config = dict(
    n_layer=9,
    d_model=64,
    n_head=2,
    n_kv_head=2,
    head_dim=32,
    d_mlp=256,
    vocab_size=7944,
    activation='gelu',
    norm='layernorm',
    norm_place='pre',
    norm_eps=1e-05,
    positions='learned',
    qk_norm=False,
    attn_scale=0.177,
    bias='none',
    tie_embeddings=True,
    parallel_block=False,
    init='normal',
    init_std_qkv=0.0207,
    init_std_o=0.00489,
    init_std_up=0.0207,
    init_std_down=0.00489,
    optimizer='soap_variant',
    lr=0.00764,
    beta1=0.95,
    beta2=0.99,
    weight_decay=0.071,
    lr_head=0.00935,
    grad_clip=2.0,
    warmup_steps=200,
    schedule='wsd',
    decay_fraction=0.564,
    decay_shape='linear',
    final_lr_fraction=0.0,
    batch_tokens=32768,
    seq_len=128,
    doc_mask=False,
    train_tokens=141100000,
    steps=4307,
    dataset='wikipedia_en',
)
Each number is 128 + 32 x the weight over its row's rms, rounded and kept within 0 to 255. Layers, rows and columns count from 0. The size above them is the row's rms in percent of the matrix's.

# layer 3 MLP up, 256x64, rms 0.24, rows 79-103, columns 0-63
size [106  88 109  91 112 118  48 105 111 124 101 118  94 101  98  97 107  92 117  96  99 108  99  77  99]
[[115 150  55 121 132 112 142 131 132 140 100 182  95 126 124 130  94 154  89 106 180 139 179 193  62 152 137 159 113 206 121 162 127  83 104 135 131 108 155 161 140 112 105 172 124 128 133  59 102 160 125  82 117 132 176 124 135 125 104 112 117 120  74 193]
 [165 119 133 100 170 136 137 125 100 111 123 150 127 138 105 186  79 174 138 118  66 101 144 146 144 143  92 164 190  74  79 163 123  77 126 154 152 151 147 170 125 188  76  85 151 127 130 116 154 144 113  59 150 130 146 106 132 129  98  48 126  96  98 104]
 [135 139 124 129 138 125  93 165 120 154 139 166 147  92 127 161 133 131  75 199 146 165 151 153 130 134 138 121  97 157 135 126 115 105  49 122 158  87 123 112 168 139  74 170 158 200 157 155 168 155 131  79 114  54  80 102  93  88 133  82 123 177 120 113]
 [137 122  80  66  43 153 154 152 122 155 150 112 144 169 100  89 105 122 139 132  96 153 149 117  83  97 184  67 134 143 113 104  92 148 161 175 162 157  87 132 139  86 123 119 101 149 111  67 113 155 127 172 112 134 154  94 176 153 115 129 128 185  87  88]
 [135 137 131  92 131  40  91 131 133 172 165 128 146 100 121 110  92 162  65 143 127 166 111 106  95 180 142 132 144 133 136 235 110 118 106 123 116 119  96  89 132 118  88 106 128 164  71 141 125 127 100 189 170 140 120  93 178 174 148 160  99 131 141 122]
 [146 111 119 136  85  43 136  96 146  97  78 166 127 126 121 172 108 134 116  95 106 117 168 161 118 117 114  56 113 155 184 179  78 131  88 110 165 112 188  94 161 143 151 164 137 174 124 100 164 125 113 139 136 125 134 112 133 191 168 160 122 159 174  93]
 [149 117 110 135 134  83 160 122 121 119 151 167 135 108 146 126  94 206  77 117 123 154 181 145 114 154  97 100 158 125 161  95 106 194  87  92 167 104 117 120  86 111 107  80 158 119 160  56 104 164 108 102 133 176  81  77 129 115  83  96 160 129 181 121]
 [150 117 136 159  94  64 135 134 174 158 162 113  22 125 136 128 130 112  75 110  89 168 141 149 129 103 138  49  94 199 149  45 130 111 158 111 133  88 125 121 129 119 165 146 121 124 160 109 114 113 140 175 124 160 127 113 104 156 116 145 153 171 151 123]
 [157  89 156 148 124 148 130  87 128  27 126 140 107 171 137 108  87  34 136 115  91 139 175 115 127 113 105 143 126 172 169 130 117 156 106 111 131 148 151 141 163 101 146 210 131 139 151 132 170 135 124  72 118 171 125 133  90  78  87  97 101 143 122 151]
 [ 91 101  85 123  76 112  86  97 140 160 110  98 152 118 157 104 177  91  80  88 164 134 128 142  82 163 114 151  82 130 136 167 113 161 114 144 101 213 121  77 117 116 123 163 120 176 162 153 141  88 126 125 109 169 141 117  63 116  99  91  59 143 151 112]
 [110  97  93 126  76  67 155 155 131 174 145 117 114  96 160 166 195 102 113  87  72 138 112 131  53 124 141 152 107 119 133  78  90 110 115 214 102 189  70 101 120 156  94 130 173 116 119 104 124 141 109 123 120  98  84 152 124 138 108  99 113 133 135 151]
 [140 113  75 132 150 183 147 137 112 138 162 158 132 121 132  69 117 168 130 102  89  99 163 149 107 134 118  86 121 142  50 177  94 122 103 156 153 152 109 181  98 192 131 179 149 118 118 143 166 132  51 120  66 117  58 147 154 145 109 149 103 131 125 111]
 [ 65 152 130 140 127 135 144 142  78  86 133  87 128  72 127 134 122 110 169 119 126 158 103 174  67 115  95 157  80 204 122 164 131 165 153 138 131 139 159 196 168 166 137 106 193 126 123  95 138 116  73  92 161 146 117 142 186 110 139  99 140 148 162 158]
 [ 55 106  82 141 129 122 147 171 118  81 125 171 130 105  86 134 116 109 180  71 108 116 166 132  95 103 138 111 105 140 124 184  60 114 115  96 174 103 103 144 124  78 177 190 158  99 153 105 119 190  83 119 144 158 133 129 111 160 141 184 145 130 140  99]
 [153  83 129 155 124  81 160 105 149  75 144 183 120 121  81  98  89 156 128 100 136 147 136 119  89 215 102 217  99 131 126  80  77 151 157 122 130 108 175  94 137  82  88 100 118 129 106 107 144 125  86 147  87 162 107  92 130 166 105 132  94 151 135 130]
 [155 116 177 189 117 124 142  80  76 153 140 110 160 106 152 182 104  80 137 117 107 166 127 173  91  87 128 142 154 128 130 114  90 201 119 113 108 156 186 178 147 137 138  85 204 140  76 134 125  97 106 105  98 138 141 107 150  80 102  77 138 126 129  93]
 [128 122 117 165 130 100 100 185 102  61  89 139  85  91 111  90 117 113 124 163  87 152 130 129 176 134 120  63 103 119 123 133 123 128 180 161 160 106 145 103 130 119 111 164 156 100 132 102 181 117 229 168 183 163 165 157 113 113 133 144  89 170 114 104]
 [132 165  76  86 106 136 134 203 132 119 112 118 100 145 186 117 183  68  79 169 116 141 113  93 161  99 164  77 104 140 183 101 125  91 120  50  94 163 117  88 147 113 125 141 154 148 159 132 122 148 106 135 179 171 163 140 163  77 151 120 120 122 125 133]
 [142 142 133  93 107  96 176 103 158 131 125 163 139  80 113 120 141 127 193  82 109 163  99 137 136  71 181 156 130  96 112 120 121  99  64 118 126 102 151  53 145 152 106 170 172 119 106  69 134 158 125 110 119 132 126  71 188 167 123 102 189  89 107 134]
 [124 136 112  76 100 107 112 168 135 102 152 110 140 129  74 164 141 187 154  98 118  93 174 103  41 151 160 129 131 161  76 108 116 163 115 143 133 111 116 165 132 152 139 107 129 120 130 108 143 124 166 142 148 133 180 126 160 202 113 159 148 195  77  56]
 [150 141 133 115  47 106 155 156  88 135 138 114 140 140 118  98 151 176 151 158  73 109 126 135 133 104 165 134 134  32 205  92 101 185 154 132 131 208 139 123 140 112 113 126 107 158 108 102 110 134 155 127 133 117 115  89 104 185 146  78 153 167 102 139]
 [124 121 129 149  96 142 115 107 101  76 141 137 127 179 144 130  80 154 130  81  96 109 215 164  43 123 131 117 145 148 145 119 159 136 123 173  65 147 177 185  95 130 177 132 171  90  78 166 154 114 141 136 101 126  72 144 150 124 116  84 115 112 134  98]
 [131  73  71 114 139 131 110 144 107 128 116  88  57 121 146 168  98  94 110 166 133 194 181 137 130 133 199 152 121 137  67 156 101 146 166 110 118 105 154 136 102 158 115 110 103 121 190 143 173 125 105 132 145 185  77  70 135 114 142 153 113 161 160 161]
 [171 135 128 114 170 164 113 100 140  84 148  99  76 146 136 130 110 103  72 132 106 162 180 115 133 121 127 174 112 131 185  57  91 123 153 107 162 118 118 133 104  82  88  98 138 158 133  42 130  88  81 155 135 128 191 104 139  86 166 142 140 173 150 102]
 [160  79 112 113  80  78 106 109 141 147 140  86  63 117 134  84 103 134 130 122 110 132 112 150 166 155 162 129 193 128 160 154 143 111  98 151 120  79 104  71 122 131 174 143 134 173 132 137 174 150  99 150 124 121  57 159  80 167  95  83 105 161  98 191]]
# layer 3 MLP down (transposed), 256x64, rms 0.222, rows 79-102, columns 0-63
size [123  78 111  85  96 110  76 100 105 122  99 128  99 102  88  82 109  79 118  84 109  89  94  85]
[[166  78 188 144 109 158 149 100 126 129 164 107 166 152 124 100  98  75 236 143  98 135 165 116 151 103 125 153  98 138  95 115 121 137 116 112 155 112 145 127  81  96 120 146 127  98  82 199 173 126 166 167  92 130 152  60 147 112 167 116 104 132 144 115]
 [111 119 150 132  69 137  85 105 105  88 178 135 139 159 187 150 158 121 123 117 106 121 157 117 122 142 140 109 172 168 167 102 193 128 120  66 138 148 141 155 104  85 121 139 140  80 201 118  88  97 136 182  83 119  79  99 115 140 146 206 129 155 156 105]
 [ 99 115 165 188 127 186 130 155 100 128 157  50 151  88 121  97 101 158 104 157 105  90 202 177 107  50 128 138  78 116 128 131 141 162 132 113 138 108 148 122 142 156  74 138 115 145 114  76 114 125 134 182 102 151 155 165  71 145 111 100 104 107 151 122]
 [109 161 144 146 135 144  86 125 122  66 116 182 124 126 109 130 120 122 142 138 148 110 117 176 125 189  91 137 110 139 194 142 168  78  78 111 150 115 164 156 159 194  61 165 114  92 121 145 159 163 149  82 179  97 137 205 134 132 118 107 154  96 107 148]
 [180 168 147 103 185 119 140 113  79 147 171 125 158  89 123  78  85 126  25 114 121 146 126  66 123 103  67 126 138  94 122 161 131  89 164 113  92 113 129 112 126 138 135 110 180 151 143 157 129  97 174 141 171 122 126 110 167 130 131 179 163  77 146 115]
 [107 111 123 117 183 171 175 147 110 191 161 160  98 152 141  75 130 103  92  99 141 130  90  73 145 107 177 171  79 144 104 104 174 126 125 150 163 133 143 156 106  53 100 104 191 100 121 172 153 165 130 130 118 132 131  59 158 160 144 134 121 131 126 174]
 [128  77 139 161 138 147 211 151 111 142  77 117 129  98 111 157 107 195 109 161 134 111  90  86 163 125 123 108 120 126 102 161  70  99 118 159  58 145 153 126  99 138 133  65 136 132 121  33  79 127 137  96 136 149  98 138  97 110 122 131 105 100 166  99]
 [158 102 145 161 113 147 139 156  93  46 124 190 121 125 153 115 131 162  76 112  75  98 143  58 101  84 113 153 124 169 122  60 155 100  98 157 132 150 138  92  80 105 153  91 129 187 152 101 160  98 112 116  88 171 138 151 138  87 133 144 123 125  86 148]
 [111 155  96  61 123 107 147 117  83 148  83 130 110 120  92 205 155 201 149 134 164 143 109 115 103 173 107  96 133 138 117 107 147 159 146 141 163 114 116 111 140 153 129  93 164 162  69 158 147 146 120  85 148 136 169 147 197 169 147 172 154 126  98  60]
 [137  56  69 121 104  95 128 110 102  94 135 148 160 115 114 154 130 142  87  86 176  69 136 132  86 117 153  70 105 146 129 141 118 125 147 127 104 135 174 163 152 145  99 144 152 105 191 137  93  23 152 103 131 157 115 100  96  86 140 171 153 149 125 165]
 [105 173 136  98 162  79 160 147 104 188 132  93 170 166 122 104 118 147 165 163 110 115 123 158  91 139 159 136  72 117 123 147 132 123 140 103 153 128 137 134 107 147 125 114  98  93  79 101  57 105 155 183 140 100 180 123 217 160 159  59 102 154 125 136]
 [ 95 121 169 113 162 149  90 112 113 149  75 151 184  65 126 143  97 131 103 139  68 104  98 125 155 117  89 198 123 164 147 150 142 197 136 149 113 170 144 118 108 121 103 161 157 101 116 143 134  72  97 163 154 119  85 147 159 193 164  89  98 101 118 167]
 [117 112 104  78 166 158 154  75 137 114  50 168 101 142 163 127 121 157  80 134 156 181 158 128 150 151 111 112 105 113 170 165 134 183 116 164 110 144 184  97 125 159  98 112  78 154  99 146 110 132  80 196 115 112 124 152 103 131 137 145 189 156  78  94]
 [ 70  85 180 126 130  88 113 160 113 154  82  95 108  53 128 115 112  97  88 176 134  78 167 168 134 133  97 141  92 161 109  52  95 149 160 181  95 173 128  99 155 110 100  79 159 149 139 126 171 127 129 112 167 136 102 111 136 160 117  88 135 124  96 116]
 [128  98  97 113 122 124 113 171 165 167 108 137 179 122 183  98 177 148  99 135 112 165  62 148 125 164 181 109  87 103  71 137  93 166 158 129 116  96  93 136 158 130 103 204 143 126 136 167 174 154 181 146 121  90 138  64 137 121 139 115 148 132 103  74]
 [119 113  77  91 100 114 149 111 137 161  96 110 107 194 100 106 174 158 132 124 161 118  95 101 140 150 162  63  82 140 175  91 125 130 151 143 159 153  80 102 140  68  74  97 103 213 160 145 120 127 132 152 154 109 102  85 174 127 129 126 180 165 149 145]
 [125 133 117 195 154 133  77 157 118  86  73 116  85 127 113 108  96 137 101 131 109 107 120 108 159 142 108 124 143  79  94  99 167 101 157 146 161 122  92 121 166 169 111 151 127 148 179 128 166 153 241 176 116 116  89 164 181 138 143 104  80 116 152 113]
 [ 83 114 143 152 117 127 149 129 122 156 182 186 146  70  78 127 104 137 196  97 173 139 192 144 132 140  89 101 142 185  90 106 136 162 125 186 112 156 168 145  86 102 145 136 115 139 154 112 185 112 171  91 113 135  89 145 126 189 164 158 150 144 150 100]
 [131 174 126 149 157 142 189 140 183 175 115 150 131 124 129  58 107  64  85 166 111 119 124 120 145 180  85 113 111 137 153 142 127 119 139 166 146  93  80 132 157 114 180 111  71  95  77 139 118 154  98 129 107 103 174 144  51  98 102 130 156 147  84 106]
 [151 133 118  82 103 160 120 140  85  86 167 120 156  91 122 174 131 182 155 137 192 133 129 122 104 153 131 121 151 103  40 116 156  84 111 159 159 215 154  97 142 166  84 119 136 104 162 113 125 127 123 133 157  90 163 163 129 141 124 158 135 199 104  82]
 [113 113 162 154 205 131 119 123 123 164 130 124 128 128 131 146 141 108 124  92 187 190 118 149  87 196 103 126 151 104 144 139 130 154 129 144 141  69 137 159 176 138  79 103 154 124  83  96 118  60 124 148 148 148 129 169 212 110 134 135  62 129 135 183]
 [ 89 142 127  76 144 121 154 123 128 163  92 114  68  99  93  98 154 127 102 158 127 145  78  67 153 130  98 122 143 148  88 104 124 119 117  94 151 125  73  84 158 182 183 167 122 133 164 120 102 101 185 107 158  49 185 126  98  86 164 150 129 158 124 120]
 [141 120 193 149 179 151 147 118 157 134 126  76 121 158 128 110 137 107 163 124 189 102 188 131 148 117  49 133 187 100 138 112 129 175 109 108 127  99 116 145 164 116  41 164  93 123 124  79 166 176 120 120 125  96 122  86 100 160 108 151 171  93 142 125]
 [ 83  94 136 133 117  82 128 117  75 131 111  99 206 113 103  72 181 133 114 111 104  88 110 140 120 116 128 108 153 138  99 165 178 124 157 108  89 107 144 116 122 165 137 127 149 110  89 186  78  63 140 123 128 123 107 139 117 171  60 106  90  60  99 163]]